{
  "head_dim": 32,
  "activation": "swiglu",
  "dataset": "wikipedia_en"
}
Each number is 50 + 12 x the weight over its row's rms, rounded and kept within 0 to 99. Layers, rows and columns count from 0. The size before them is the row's rms in percent of the matrix's.

# gate: layer 3 MLP gate, 512x256, rms 0.0937, rows 16-50, columns 192-255
# up: layer 3 MLP up, 512x256, rms 0.0906, rows 16-50, columns 192-255
# down: layer 3 MLP down (transposed), 512x256, rms 0.0795, rows 16-50, columns 192-255
gate16 090:49 55 35 59 53 48 37 44 50 57 51 54 60 44 53 38 56 54 55 53 53 39 52 60 56 45 45 42 52 49 47 79 47 50 39 62 55 42 64 36 47 40 49 69 38 59 25 57 43 55 64 51 28 51 61 49 60 53 53 49 38 68 54 45
up16 087:60 45 49 50 52 57 48 21 42 44 65 27 33 73 68 66 51 43 53 26 54 34 24 36 55 61 43 73 34 43 66 45 40 42 55 57 52 69 39 38 48 50 61 68 43 57 63 40 45 49 38 55 58 59 55 24 44 53 66 54 70 30 43 39
down16 088:62 51 39 59 67 38 48 42 36 65 57 34 46 60 47 55 53 53 51 30 64 37 46 60 61 53 36 51 51 42 41 67 40 49 59 53 52 54 50 34 61 37 34 73 31 47 28 46 49 57 57 48 51 68 55 85 45 44 61 49 61 57 42 48
gate17 096:31 52 47 67 40 37 27 32 65 65 50 50 54 36 50 64 66 59 38 57 51 39 78 71 48 39 51 70 53 72 25 44 60 48 48 55 40 49 66 31 50 58 53 56 25 58 63 33 51 43 56 56 46 70 59 38 51 87 54 41 54 51 55 30
up17 099:60 52 57 52 47 32 36 30 62 47 54 49 66 55 52 29 50 42 62 45 50 58 46 63 35 61 44 57 55 34 63 58 63 47 47 44 49 52 48 42 44 43 45 28 51 45 49 31 66 30 74 49 46 67 34 92 56 41 45 60 46 45 40 35
down17 098:42 46 47 50 64 78 73 55 45 48 42 39 21 64 51 41 39 56 48 44 31 46 40 12 68 61 44 16 37 52 58 41 57 54 61 52 58 50 40 64 57 50 71 61 54 57 39 64 42 71 28 48 52 44 65 41 34 28 53 43 55 57 54 71
gate18 103:66 45 56 47 46 58 56 33 51 58 59 32 47 45 56 63 44 20 44 48 45 39 29 53 54 54 66 26 48 40 55 47 73 63 58 46 62 48 69 59 44 44 43 53 36 70 35 58 39 30 50 27 58 52 30 39 44 60 64 58 56 62 62 60
up18 107:43 61 65 59 58 57 49 40 39 41 42 58 61 73 42 65 60 46 55 56 55 38 45 40 50 50 48 74 47 43 38 56 30 45 48 48 55 36 61 49 77 56 66 68 58 47 47 29 43 72 48 65 36 33 72 68 53 37 48 41 31 71 39 36
down18 107:66 36 56 31 36 67 43 50 49 57 48 36 53 25 52 35 43 33 38 39 42 59 55 65 58 55 70 40 58 42 63 49 75 57 53 53 64 44 42 68 31 42 31 54 40 73 44 65 41 29 56 35 64 59 21 37 50 55 52 71 69 49 51 63
gate19 097:49 65 51 43 50 52 44 28 52 67 48 42 62 39 48 29 50 32 26 47 55 68 49 49 60 61 56 58 53 71 32 34 59 54 43 54 47 36 60 43 73 66 56 49 44 37 53 56 31 55 54 57 53 44 43 52 51 52 59 45 58 40 49 46
up19 100:47 70 60 37 30 33 42 23 50 48 40 61 43 61 51 46 60 43 43 24 62 34 64 67 62 61 57 56 49 50 46 40 38 42 54 44 43 55 55 50 67 36 58 66 39 65 31 69 44 56 50 70 63 58 25 41 32 50 61 45 62 54 59 52
down19 102:56 50 46 44 50 38 47 40 50 32 56 58 52 64 40 59 67 52 66 35 52 38 63 59 70 33 37 59 54 42 52 54 45 49 69 43 46 59 30 62 56 27 49 67 60 69 42 67 64 45 56 58 54 50 38 45 28 46 58 46 53 58 54 42
gate20 092:50 26 47 49 38 57 64 48 40 77 62 39 54 59 47 36 53 29 52 42 57 60 40 51 46 55 44 53 36 50 70 48 51 71 51 36 25 31 26 35 46 67 57 45 84 43 49 51 54 59 52 34 61 77 39 63 48 58 48 53 51 49 50 71
up20 091:53 49 33 61 65 73 61 52 40 50 44 35 35 55 50 94 52 47 32 52 58 51 32 31 36 48 51 41 46 65 29 38 29 41 42 65 57 37 68 53 35 79 53 37 41 46 57 52 39 51 59 55 43 74 59 53 41 51 35 62 73 72 44 62
down20 093:46 51 25 55 59 71 32 54 45 54 47 45 44 45 53 94 36 37 38 56 59 34 30 41 49 49 40 40 51 57 36 60 47 51 49 59 64 38 62 50 48 74 44 39 35 61 56 51 36 57 58 46 32 50 61 38 49 47 41 70 61 79 42 74
gate21 098:47 57 45 47 26 45 42 68 23 45 64 40 33 56 50 55 55 54 44 57 39 40 62 31 68 50 51 67 50 57 38 47 47 46 45 49 75 51 51 64 67 51 42 40 43 28 35 62 50 52 58 54 42 53 54 65 39 85 50 51 38 66 63 41
up21 098:49 52 70 52 39 50 55 48 43 44 43 49 50 60 55 30 41 70 66 25 43 66 58 74 65 46 50 42 50 39 44 47 64 49 48 53 30 40 44 56 69 42 46 38 51 58 46 27 72 47 59 21 54 31 43 50 47 60 54 50 59 25 62 42
down21 100:45 51 53 63 71 52 44 34 63 35 42 68 49 43 28 44 54 23 30 56 60 37 47 48 17 52 38 41 52 39 66 52 32 56 52 58 43 58 52 41 71 65 55 52 51 57 73 58 42 46 31 62 46 69 57 45 76 35 25 54 44 63 40 54
gate22 105:38 65 40 44 85 58 36 55 48 51 61 49 53 39 28 36 84 52 47 61 49 62 46 48 22 38 50 51 62 30 50 38 75 45 31 51 71 62 49 47 67 64 60 52 62 45 50 43 61 41 70 47 41 69 43 47 42 60 37 51 51 51 60 66
up22 103:32 35 51 55 52 35 44 69 37 43 49 47 63 63 48 32 43 73 59 56 48 37 30 43 72 45 05 30 33 49 53 72 47 40 57 55 67 59 41 67 45 45 39 70 59 50 46 58 59 50 43 52 53 50 67 37 57 43 64 40 33 44 75 67
down22 106:44 49 47 47 66 40 27 59 51 63 22 55 40 38 48 41 76 46 40 56 32 46 33 49 33 39 34 68 56 22 40 36 66 44 46 49 63 64 52 40 58 55 63 29 69 37 61 54 61 39 52 41 47 58 52 50 42 58 39 46 44 48 62 48
gate23 120:61 58 40 67 51 44 55 42 59 50 42 66 48 67 54 62 51 48 64 38 55 51 65 42 62 50 53 36 22 54 40 39 61 50 69 33 44 46 36 47 40 24 39 54 51 87 65 42 44 51 59 48 50 39 35 57 52 57 41 44 57 42 45 36
up23 114:52 49 34 44 52 47 36 57 63 48 45 42 69 55 42 74 50 51 69 62 32 39 44 57 60 51 64 49 41 44 44 74 63 64 57 36 56 46 52 58 49 37 51 67 34 68 61 52 50 44 65 79 56 58 55 73 73 55 44 42 46 45 33 54
down23 105:56 46 64 38 52 62 53 56 41 51 54 43 43 25 53 28 55 55 41 53 40 40 30 48 30 42 94 58 62 52 58 45 33 44 34 62 43 44 49 54 52 63 69 53 57 21 32 64 61 45 36 50 41 58 65 31 42 46 48 67 50 54 58 54
gate24 091:34 57 27 62 52 43 43 39 52 57 32 39 49 64 51 47 74 62 30 52 52 49 33 29 56 57 52 59 67 53 42 65 41 67 53 29 34 60 39 49 44 42 49 36 57 61 53 85 32 44 58 46 49 61 48 55 39 35 61 68 45 64 38 45
up24 092:39 37 69 47 59 61 59 82 65 58 31 37 80 44 54 49 41 62 54 36 27 53 31 46 43 49 65 38 65 62 36 46 43 59 69 49 40 55 38 35 51 57 36 41 65 61 43 62 38 44 39 41 49 28 47 62 27 62 55 40 60 59 43 57
down24 091:57 52 45 67 44 25 58 43 29 53 69 39 34 68 33 43 51 55 59 52 57 67 59 51 51 38 61 68 73 52 48 58 68 36 61 50 44 60 52 39 51 49 66 47 41 43 42 53 48 37 79 43 64 41 36 40 69 39 22 44 48 61 57 34
gate25 094:53 51 51 47 59 46 47 52 33 38 51 58 39 34 54 49 47 63 65 53 48 35 31 47 61 61 37 32 59 36 52 68 41 49 42 51 50 57 32 56 46 53 67 67 49 71 53 64 71 67 42 45 49 45 48 41 38 58 54 43 14 65 48 38
up25 091:55 56 49 39 52 54 55 70 62 58 48 48 50 44 65 59 52 31 43 60 42 36 51 49 34 53 60 47 53 52 37 23 68 69 48 45 44 33 65 62 61 33 73 43 31 44 58 29 54 53 45 48 60 57 30 53 44 49 38 32 71 51 60 41
down25 092:40 64 40 38 55 51 40 54 49 74 45 39 71 37 56 39 59 29 40 65 26 51 41 41 53 59 00 54 58 51 51 41 63 46 54 54 58 34 54 47 60 50 55 35 57 48 59 52 54 45 51 58 51 54 50 33 60 31 37 45 65 46 76 48
gate26 086:73 69 49 53 61 59 61 49 50 61 53 64 55 69 51 46 43 40 24 63 42 32 46 31 44 64 47 47 69 33 45 44 66 81 49 55 58 45 47 57 56 50 39 48 27 65 55 50 31 67 32 28 29 47 55 50 47 58 48 42 70 39 44 57
up26 083:59 61 33 69 46 39 56 52 79 68 53 35 50 42 47 70 60 58 43 70 54 45 51 49 51 59 63 73 52 48 33 49 72 61 52 54 55 40 47 45 31 62 61 42 60 58 47 40 57 34 26 15 66 45 49 57 69 45 50 59 60 58 53 75
down26 088:33 23 49 58 38 55 33 47 51 46 36 46 54 20 49 72 56 67 77 48 57 46 57 50 55 55 37 63 57 58 48 51 54 29 63 36 39 61 48 33 34 38 58 44 58 38 61 42 68 41 54 59 66 55 60 38 53 45 56 43 28 59 50 37
gate27 096:53 64 48 41 63 62 44 57 51 62 54 57 46 37 58 35 75 39 60 52 75 49 60 46 46 31 39 56 36 77 71 51 46 55 50 51 63 50 61 50 57 86 65 40 51 42 57 66 43 48 60 32 31 72 50 63 54 19 61 26 45 39 43 45
up27 102:35 63 45 48 48 38 56 48 31 37 49 61 74 56 45 68 26 63 50 54 45 74 46 57 51 60 55 60 49 38 43 33 53 59 31 47 49 59 33 42 44 26 30 63 52 30 38 38 40 42 41 56 45 27 48 36 51 70 23 66 68 37 67 57
down27 106:41 69 39 50 57 50 42 54 37 59 59 54 84 47 52 63 41 50 55 64 54 69 53 49 41 47 25 50 46 53 43 39 44 48 40 51 60 46 23 51 39 36 40 61 69 37 31 36 45 38 32 58 42 42 53 40 47 68 32 48 63 40 52 58
gate28 100:56 60 62 60 43 45 52 43 39 49 57 58 57 57 53 57 76 48 41 45 59 37 55 39 47 45 59 83 31 48 47 72 64 28 52 48 32 20 54 49 42 54 33 43 50 51 49 27 24 31 71 47 69 56 51 49 58 63 44 95 57 69 58 39
up28 099:51 76 39 32 72 43 44 69 46 48 66 40 58 56 53 47 61 53 39 60 40 59 49 38 54 55 45 66 29 54 61 57 67 35 52 65 38 24 37 81 44 56 29 54 41 37 27 45 43 44 58 50 81 64 48 70 38 43 37 46 59 69 59 36
down28 102:51 26 59 52 14 46 52 57 36 45 52 74 57 42 48 56 54 38 63 43 44 38 44 55 55 52 65 32 55 49 49 53 43 57 22 38 67 79 56 46 59 50 61 54 48 51 52 63 49 62 42 44 45 54 64 24 41 44 69 72 40 38 29 61
gate29 127:36 44 59 30 57 40 47 34 63 34 28 68 51 75 39 52 28 73 34 67 53 51 49 59 34 51 63 54 46 41 65 67 46 65 57 52 52 57 47 58 61 34 45 48 61 56 60 23 63 56 75 49 63 55 26 55 32 59 59 67 49 13 35 39
up29 124:37 53 67 56 76 41 48 37 41 29 35 49 50 42 53 36 61 46 28 47 47 58 55 58 35 67 53 49 38 57 53 42 38 55 42 60 44 60 51 65 48 55 63 58 68 59 56 46 45 65 50 39 53 54 56 48 50 13 48 63 71 38 34 50
down29 120:63 51 46 60 31 67 60 66 49 60 66 51 36 52 49 65 44 45 68 44 55 40 49 40 57 42 75 57 53 52 42 47 57 43 68 32 63 39 61 38 39 63 43 44 28 39 43 54 64 42 43 50 56 32 55 51 47 79 56 39 41 71 62 59
gate30 096:68 49 54 43 66 53 51 24 52 52 64 50 45 35 32 53 55 41 47 46 44 51 48 41 58 44 45 62 47 55 45 44 46 56 26 46 60 11 43 67 36 50 55 40 65 39 74 54 38 39 57 46 63 63 49 44 79 43 37 56 43 36 38 60
up30 096:45 72 51 50 88 55 56 49 59 66 48 64 46 44 40 42 44 30 54 53 37 46 46 60 41 56 53 79 51 36 35 49 48 34 41 47 52 27 63 69 44 48 53 34 39 39 63 43 44 46 66 61 73 56 57 54 56 49 66 43 76 67 30 52
down30 097:40 73 52 57 45 68 26 41 37 45 47 69 43 55 67 36 52 46 47 58 47 36 47 70 52 58 87 63 65 26 39 58 42 25 49 62 51 60 43 36 37 57 42 42 43 72 41 52 48 39 52 57 56 54 50 44 48 55 56 50 65 60 37 49
gate31 103:46 77 53 53 57 47 35 28 51 62 51 41 63 31 48 53 66 41 47 44 27 35 37 52 60 69 51 39 69 54 36 37 59 32 42 67 63 31 56 23 59 33 62 60 46 59 63 53 47 24 47 32 36 48 67 61 65 61 38 40 48 47 59 37
up31 108:68 47 46 81 50 47 59 25 53 41 61 45 63 69 41 58 42 54 20 46 34 59 48 65 34 60 49 48 66 56 44 46 54 47 38 51 69 38 38 38 69 45 54 33 45 67 68 44 51 24 46 36 49 48 65 53 59 61 34 29 35 59 54 37
down31 103:43 54 61 46 50 56 72 55 53 39 47 66 37 58 61 42 39 48 72 50 55 50 49 61 46 37 99 57 44 54 56 54 52 63 69 39 45 54 52 69 40 59 57 53 53 52 43 46 55 61 55 68 69 51 47 34 29 55 64 68 53 50 39 59
gate32 096:58 39 32 33 32 43 45 39 55 61 37 54 56 54 24 49 46 29 63 41 44 40 50 68 61 67 77 50 52 47 58 75 69 46 26 56 56 56 60 47 64 45 57 79 58 57 42 37 56 36 68 54 40 39 32 53 48 81 46 51 51 47 55 29
up32 099:54 68 66 47 54 41 60 35 64 41 54 33 32 45 72 44 46 36 51 44 53 51 55 36 76 59 40 53 47 25 59 40 62 39 45 67 35 59 53 49 57 60 52 56 55 34 50 52 62 59 76 54 59 64 53 39 54 45 28 42 60 60 60 44
down32 096:44 39 44 60 47 81 48 58 45 48 55 55 45 42 53 52 71 52 62 49 51 67 48 46 31 42 78 52 35 54 33 49 37 54 75 43 60 26 59 74 36 44 58 28 54 58 59 49 47 50 38 31 51 40 48 67 55 46 71 52 48 23 35 57
gate33 100:49 51 49 67 53 76 57 15 37 44 47 56 47 54 46 40 51 36 59 49 51 33 41 23 39 46 41 60 51 27 70 32 52 53 70 64 58 17 54 52 35 52 63 46 52 47 58 43 45 52 57 55 68 59 47 54 37 83 40 54 53 46 51 60
up33 105:62 57 51 46 54 67 51 59 64 50 34 44 58 39 52 58 58 40 54 55 70 49 60 50 48 38 54 44 59 42 48 35 53 60 58 61 49 38 65 47 47 62 42 70 34 39 73 72 35 65 43 39 40 36 47 50 51 37 53 40 47 66 54 44
down33 105:73 29 82 32 39 40 53 59 45 41 36 54 53 44 58 50 43 39 44 53 65 49 55 54 42 39 66 57 65 56 58 44 55 51 51 46 35 45 66 48 42 56 49 59 65 33 65 68 40 55 40 57 47 52 31 34 64 46 48 53 56 62 56 40
gate34 102:58 64 40 39 62 48 42 37 43 81 52 49 36 35 53 47 58 55 63 35 53 69 63 42 56 37 54 37 58 71 57 35 33 42 32 48 39 54 29 38 51 51 41 47 54 62 57 37 33 59 50 67 30 65 38 51 35 51 58 65 56 63 65 65
up34 092:60 31 57 44 51 53 57 54 55 41 76 48 75 53 46 36 44 37 70 58 69 39 27 54 57 58 31 62 45 39 62 52 65 64 51 60 59 17 48 54 45 55 57 73 42 36 59 35 53 44 42 39 54 38 77 29 75 46 38 29 32 39 55 34
down34 096:55 53 39 53 63 51 37 45 38 69 67 48 42 43 59 42 45 60 70 56 62 57 60 40 58 34 17 45 47 55 56 44 31 29 43 43 57 41 35 44 54 48 37 51 45 52 65 28 45 45 53 68 32 63 60 39 40 49 48 51 60 49 65 57
gate35 091:43 42 43 27 62 59 50 55 36 71 49 66 63 41 55 40 53 57 72 38 56 70 43 39 59 23 40 44 42 65 69 25 55 54 18 38 55 56 32 49 76 50 43 64 45 29 51 46 51 72 44 68 37 40 46 45 51 46 41 49 58 53 50 53
up35 091:58 34 34 63 69 63 55 43 41 61 49 35 46 45 45 43 31 70 46 45 42 40 38 57 23 45 50 75 63 62 51 51 39 25 47 34 65 46 47 26 56 64 59 39 62 42 60 32 29 55 49 48 67 48 57 39 84 76 46 45 49 57 44 36
down35 092:62 45 34 64 51 57 54 44 53 55 46 47 44 42 45 58 45 53 45 50 54 53 44 59 34 47 27 52 56 47 50 76 39 30 49 62 49 44 48 39 62 54 49 58 34 58 56 27 27 44 54 26 59 50 48 42 77 74 46 63 49 48 42 40
gate36 095:45 26 70 71 38 58 41 38 51 31 47 57 60 49 20 51 51 64 59 64 42 33 47 33 51 64 35 31 51 48 52 30 64 19 41 57 52 40 52 60 51 32 50 39 47 55 46 56 50 62 47 69 64 53 49 49 37 44 34 41 50 43 37 45
up36 098:47 40 66 49 63 63 66 47 44 58 29 50 42 53 53 40 36 72 72 51 61 60 50 35 51 46 49 66 46 61 20 30 62 48 41 59 61 40 55 43 55 53 35 63 54 34 39 55 47 55 47 61 29 54 34 61 56 43 46 39 52 35 44 66
down36 100:51 54 73 64 63 53 69 29 34 44 35 48 41 50 45 44 53 69 51 43 53 24 48 36 67 50 25 59 46 55 54 23 74 36 50 48 65 58 65 64 39 50 28 58 56 50 42 46 41 54 52 64 45 37 59 53 45 44 65 36 48 50 31 66
gate37 106:45 53 44 54 63 53 64 41 67 75 61 40 35 39 45 55 51 48 69 46 22 61 64 27 55 65 51 48 54 57 35 44 34 39 47 56 73 50 51 52 47 54 59 42 48 40 33 46 50 56 45 68 36 36 73 62 49 43 51 48 44 63 44 62
up37 101:32 41 48 45 59 51 70 64 36 52 35 56 60 31 48 59 46 50 51 57 50 34 36 29 28 22 46 47 53 61 47 41 54 48 40 55 57 48 41 58 52 59 48 55 33 62 65 56 51 38 58 71 53 54 42 42 72 52 52 47 55 39 39 53
down37 096:59 49 51 64 37 62 63 30 58 63 55 35 42 54 56 49 42 59 49 53 48 58 59 78 72 74 06 29 40 40 44 51 25 46 46 48 35 45 67 38 43 30 46 42 44 55 38 63 43 44 31 27 51 57 79 29 37 40 49 50 51 53 55 43
gate38 093:48 60 44 25 75 74 41 68 48 61 31 57 48 18 39 41 54 52 60 40 34 53 52 45 37 53 50 49 54 51 67 27 51 39 42 57 43 37 41 52 55 56 42 42 30 53 61 66 53 31 49 35 52 47 64 49 52 63 53 44 55 53 60 52
up38 090:24 48 51 64 71 48 58 50 54 32 65 47 38 37 61 36 70 25 27 49 27 35 62 35 41 34 48 70 55 36 45 57 37 55 56 45 46 44 58 37 62 49 49 66 46 24 61 52 69 56 49 47 42 58 60 48 57 51 55 72 69 66 49 69
down38 090:22 39 51 45 47 66 48 39 50 39 58 38 70 67 55 34 38 43 57 34 46 55 58 58 49 46 50 39 31 53 41 35 58 52 59 47 39 51 61 51 38 48 38 61 59 43 38 63 66 32 55 71 52 48 50 35 39 42 44 64 70 46 48 35
gate39 109:65 25 49 59 64 52 51 70 43 66 60 62 85 52 54 59 58 55 55 55 49 72 50 46 50 32 48 38 53 63 76 41 60 69 43 50 72 43 49 65 72 38 54 67 59 62 46 39 32 39 31 46 37 41 39 70 58 56 55 29 28 44 48 31
up39 108:41 54 55 58 43 41 27 33 51 46 61 47 22 28 38 63 62 56 49 64 58 32 53 61 46 37 36 47 50 52 38 49 23 52 51 58 42 62 41 43 32 59 47 26 63 41 37 57 52 52 46 44 58 71 72 36 50 34 55 47 71 38 42 46
down39 106:54 33 58 48 64 50 35 55 41 68 68 47 53 54 62 79 51 51 63 63 45 70 60 56 58 28 01 25 43 42 55 27 41 56 51 64 67 53 38 52 49 55 40 53 63 71 44 41 42 36 53 57 42 49 60 73 60 62 52 26 53 34 28 43
gate40 103:82 48 42 54 37 53 59 25 47 50 50 54 47 46 30 54 53 60 52 48 60 44 51 58 41 41 51 74 49 68 52 52 63 43 45 71 38 28 77 42 30 65 57 64 53 54 41 33 35 53 62 45 56 47 39 49 53 70 33 65 45 71 38 63
up40 101:48 76 32 47 71 68 44 42 59 65 37 60 40 54 38 37 52 58 77 43 28 25 38 41 63 49 52 51 54 50 51 53 47 51 51 34 40 39 55 57 63 72 70 56 58 60 47 37 55 48 48 45 75 47 52 50 54 57 61 48 56 55 35 45
down40 103:46 37 71 56 51 40 54 51 46 33 75 41 46 46 33 50 49 67 22 62 40 48 47 52 50 47 99 59 37 45 48 71 63 53 53 64 57 53 42 49 55 46 58 29 63 72 50 34 68 35 40 62 48 42 33 15 52 44 34 61 28 54 54 69
gate41 094:55 37 54 54 42 53 37 52 51 32 54 49 40 47 50 47 46 54 64 16 54 51 46 74 35 42 59 34 52 61 44 34 88 59 42 46 40 42 36 67 48 50 49 46 67 62 53 54 37 53 36 54 44 49 26 55 47 51 51 48 45 33 63 56
up41 089:73 56 55 24 50 50 45 33 39 30 17 51 31 57 57 50 32 52 58 31 43 53 55 46 41 36 67 55 48 46 51 33 76 56 41 55 61 54 68 59 55 43 64 19 56 58 78 50 39 47 42 60 52 49 47 65 55 61 42 38 63 41 59 56
down41 089:55 59 47 54 43 57 82 67 63 58 51 45 32 51 42 57 39 36 61 45 46 64 52 48 37 36 79 69 40 51 41 63 54 29 51 57 68 42 58 52 49 40 60 52 51 45 49 53 79 70 40 39 53 51 56 22 44 66 55 43 40 61 27 42
gate42 098:36 50 46 50 60 34 49 56 59 40 41 54 24 52 51 49 65 52 42 44 51 37 50 73 26 34 49 57 45 56 46 26 38 65 48 52 47 46 38 62 58 72 63 64 49 35 54 34 45 66 46 43 45 37 50 44 38 41 55 59 53 50 61 65
up42 096:40 57 75 36 46 52 51 44 45 37 57 66 27 56 45 44 35 42 33 36 41 48 30 57 55 58 55 40 56 55 52 61 66 36 35 43 23 58 52 42 38 71 54 37 43 14 35 53 65 67 53 58 60 39 51 50 49 37 38 36 61 57 54 44
down42 101:44 45 47 47 46 59 39 40 53 42 60 65 37 54 29 51 74 46 68 46 50 43 52 40 48 63 51 51 45 58 58 50 64 47 57 45 59 39 60 25 45 48 34 35 32 43 31 63 61 49 48 40 38 46 44 26 36 58 44 63 48 46 69 46
gate43 093:78 46 51 60 56 30 46 45 53 61 56 48 75 33 36 41 70 44 32 55 69 37 50 39 31 36 47 65 50 45 58 48 49 56 68 45 56 54 43 35 57 60 44 48 59 45 27 44 52 46 32 39 39 55 56 52 61 44 51 67 66 62 46 66
up43 088:82 63 48 47 42 36 31 45 31 48 57 41 35 62 42 30 56 43 53 58 44 40 41 55 45 42 56 46 69 37 66 45 64 57 47 53 40 59 34 46 47 36 51 54 66 59 18 42 68 34 54 46 68 40 54 50 43 49 47 44 45 56 25 44
down43 089:62 59 62 38 43 63 60 44 40 30 45 80 34 67 51 37 46 58 26 53 50 54 30 53 50 43 28 47 52 67 56 36 54 45 45 60 21 55 47 80 60 53 58 20 55 40 33 43 56 60 59 59 66 71 32 35 42 36 48 53 58 49 33 37
gate44 102:51 45 55 54 61 54 31 50 51 60 42 53 61 46 40 45 56 23 43 60 35 44 52 42 38 24 45 66 55 55 56 44 47 51 42 52 35 64 45 55 41 52 43 46 45 35 40 51 40 22 38 57 33 47 55 46 58 51 51 81 54 64 39 33
up44 106:47 51 60 72 48 51 51 32 29 12 49 31 42 51 43 56 46 66 46 65 68 57 54 49 46 34 37 41 37 63 46 59 51 52 62 48 64 53 49 61 38 39 58 37 55 59 48 26 54 73 48 71 50 45 85 44 45 51 48 49 60 47 60 60
down44 105:45 40 47 71 53 42 53 41 40 26 43 28 55 49 53 67 55 40 31 71 54 37 58 58 39 37 57 46 43 59 27 58 47 50 43 58 36 56 47 52 41 56 45 39 48 49 51 38 41 48 53 61 25 35 72 56 46 53 61 65 43 66 43 55
gate45 114:59 49 56 51 70 65 49 43 52 53 41 56 37 45 52 58 56 57 46 55 64 64 46 40 48 47 44 25 33 44 65 38 47 73 77 54 66 45 62 43 64 64 49 57 62 50 41 44 63 74 46 51 56 60 61 65 52 40 62 56 08 72 63 55
up45 114:44 41 39 57 36 55 45 72 64 47 56 64 47 62 43 44 42 60 58 53 51 63 49 63 53 61 50 59 61 66 57 55 64 25 35 50 27 59 31 56 40 32 57 55 51 50 73 77 27 37 52 45 46 37 42 56 55 43 32 49 79 38 37 36
down45 104:36 73 21 56 49 55 32 71 54 63 55 43 58 50 46 57 55 68 48 63 61 62 63 52 46 59 00 54 57 59 34 51 50 46 41 38 35 28 43 43 58 42 34 59 56 65 48 40 47 37 37 55 25 48 59 55 66 42 35 57 60 67 54 49
gate46 097:67 26 52 50 43 51 51 17 50 54 41 42 54 53 30 62 33 58 58 62 44 39 53 33 44 48 51 43 48 63 38 29 50 53 48 49 58 52 56 56 55 68 78 39 35 40 39 66 49 48 37 48 44 74 62 44 54 37 50 61 59 56 38 52
up46 097:32 55 33 40 36 40 55 43 57 39 42 44 51 61 65 61 43 66 36 49 57 66 54 52 45 65 50 49 53 46 37 71 55 30 64 44 59 53 65 31 34 57 19 52 41 49 39 20 68 33 63 52 46 29 57 64 54 48 59 43 50 51 61 51
down46 099:47 64 46 57 53 39 38 65 48 61 58 62 42 52 59 37 52 54 45 47 57 45 50 63 47 56 00 54 34 43 54 59 44 53 58 51 36 55 49 46 58 36 18 67 65 57 49 46 38 51 61 29 67 59 51 81 47 54 67 24 48 40 63 49
gate47 094:61 30 65 50 55 70 61 37 35 50 51 46 55 50 28 58 73 42 50 38 60 50 44 32 40 58 51 49 52 34 51 45 48 40 38 45 42 39 62 62 39 51 64 40 58 57 35 38 43 52 49 49 46 49 51 48 30 70 31 57 42 58 24 46
up47 093:58 38 56 32 55 43 57 31 51 49 55 48 56 56 76 46 32 55 20 56 50 57 63 49 50 71 51 66 45 50 30 51 54 59 41 59 60 29 50 41 50 39 54 23 49 37 63 22 63 47 64 58 55 49 59 46 47 56 54 51 62 38 56 47
down47 093:62 49 37 50 62 48 37 47 48 52 56 51 66 42 54 80 70 42 48 33 21 57 52 35 47 64 00 33 54 48 57 28 61 41 55 63 31 65 39 23 35 54 43 57 59 52 47 60 24 40 51 72 23 44 68 40 48 42 51 50 55 46 37 68
gate48 108:57 53 60 39 40 44 50 41 48 84 55 58 51 43 20 27 59 46 60 61 55 47 47 36 29 32 28 46 52 51 58 19 35 82 44 55 33 39 23 64 58 63 66 55 67 55 47 45 46 51 47 62 54 51 65 45 63 60 31 56 61 33 49 37
up48 118:61 35 48 57 30 30 52 39 49 49 45 49 44 38 31 58 54 49 55 57 45 40 40 56 59 27 52 52 57 65 39 65 47 41 36 57 51 61 54 55 35 60 47 43 39 64 35 50 50 32 49 42 54 61 41 43 44 76 57 48 32 44 56 58
down48 114:57 50 55 52 33 41 60 41 56 51 32 45 50 41 35 53 37 56 49 57 42 34 55 54 57 46 44 61 54 62 34 71 48 38 44 63 46 54 46 64 34 60 59 46 54 70 41 40 50 44 40 43 38 45 28 17 65 63 50 59 42 41 42 54
gate49 116:58 48 47 62 49 59 15 59 50 44 52 47 55 61 47 53 58 72 51 40 58 24 32 37 33 45 43 43 62 68 68 56 42 55 43 57 62 49 31 47 42 54 55 52 66 44 70 41 47 65 32 54 33 68 64 55 30 63 64 37 34 54 57 64
up49 121:54 50 44 50 66 68 37 71 43 36 47 64 48 60 45 58 39 70 77 40 43 67 43 58 39 41 51 32 65 50 58 69 44 45 45 55 57 44 40 69 46 60 44 59 66 66 53 55 37 53 36 60 55 63 57 50 46 62 55 31 33 56 61 78
down49 110:54 50 60 52 65 48 52 61 42 44 32 61 56 33 49 68 49 53 44 42 46 28 50 61 37 51 99 60 67 48 58 59 48 55 50 59 50 39 53 55 55 65 50 50 47 45 43 54 51 46 36 51 42 60 59 47 60 71 50 38 39 55 46 70
gate50 110:66 68 29 50 52 53 43 50 39 64 44 35 48 48 55 60 81 69 54 43 34 22 45 38 35 46 53 52 52 50 63 58 42 69 46 48 48 59 24 53 79 57 61 70 63 57 33 65 55 46 44 52 33 74 47 48 40 58 63 37 31 62 59 42
up50 110:51 52 49 66 31 50 41 33 74 49 57 43 46 38 63 56 56 29 44 54 46 25 47 28 54 44 56 81 52 54 38 50 62 45 53 33 57 55 48 31 36 55 59 41 38 53 34 48 44 52 70 38 42 58 42 43 49 51 60 69 52 63 43 30
down50 110:36 14 64 62 48 43 40 46 54 41 78 61 46 64 47 44 39 39 44 36 69 62 42 63 61 43 25 50 46 51 35 40 64 37 50 47 55 46 53 55 19 33 56 35 45 52 56 41 45 62 53 40 74 35 43 57 59 19 31 84 66 60 53 49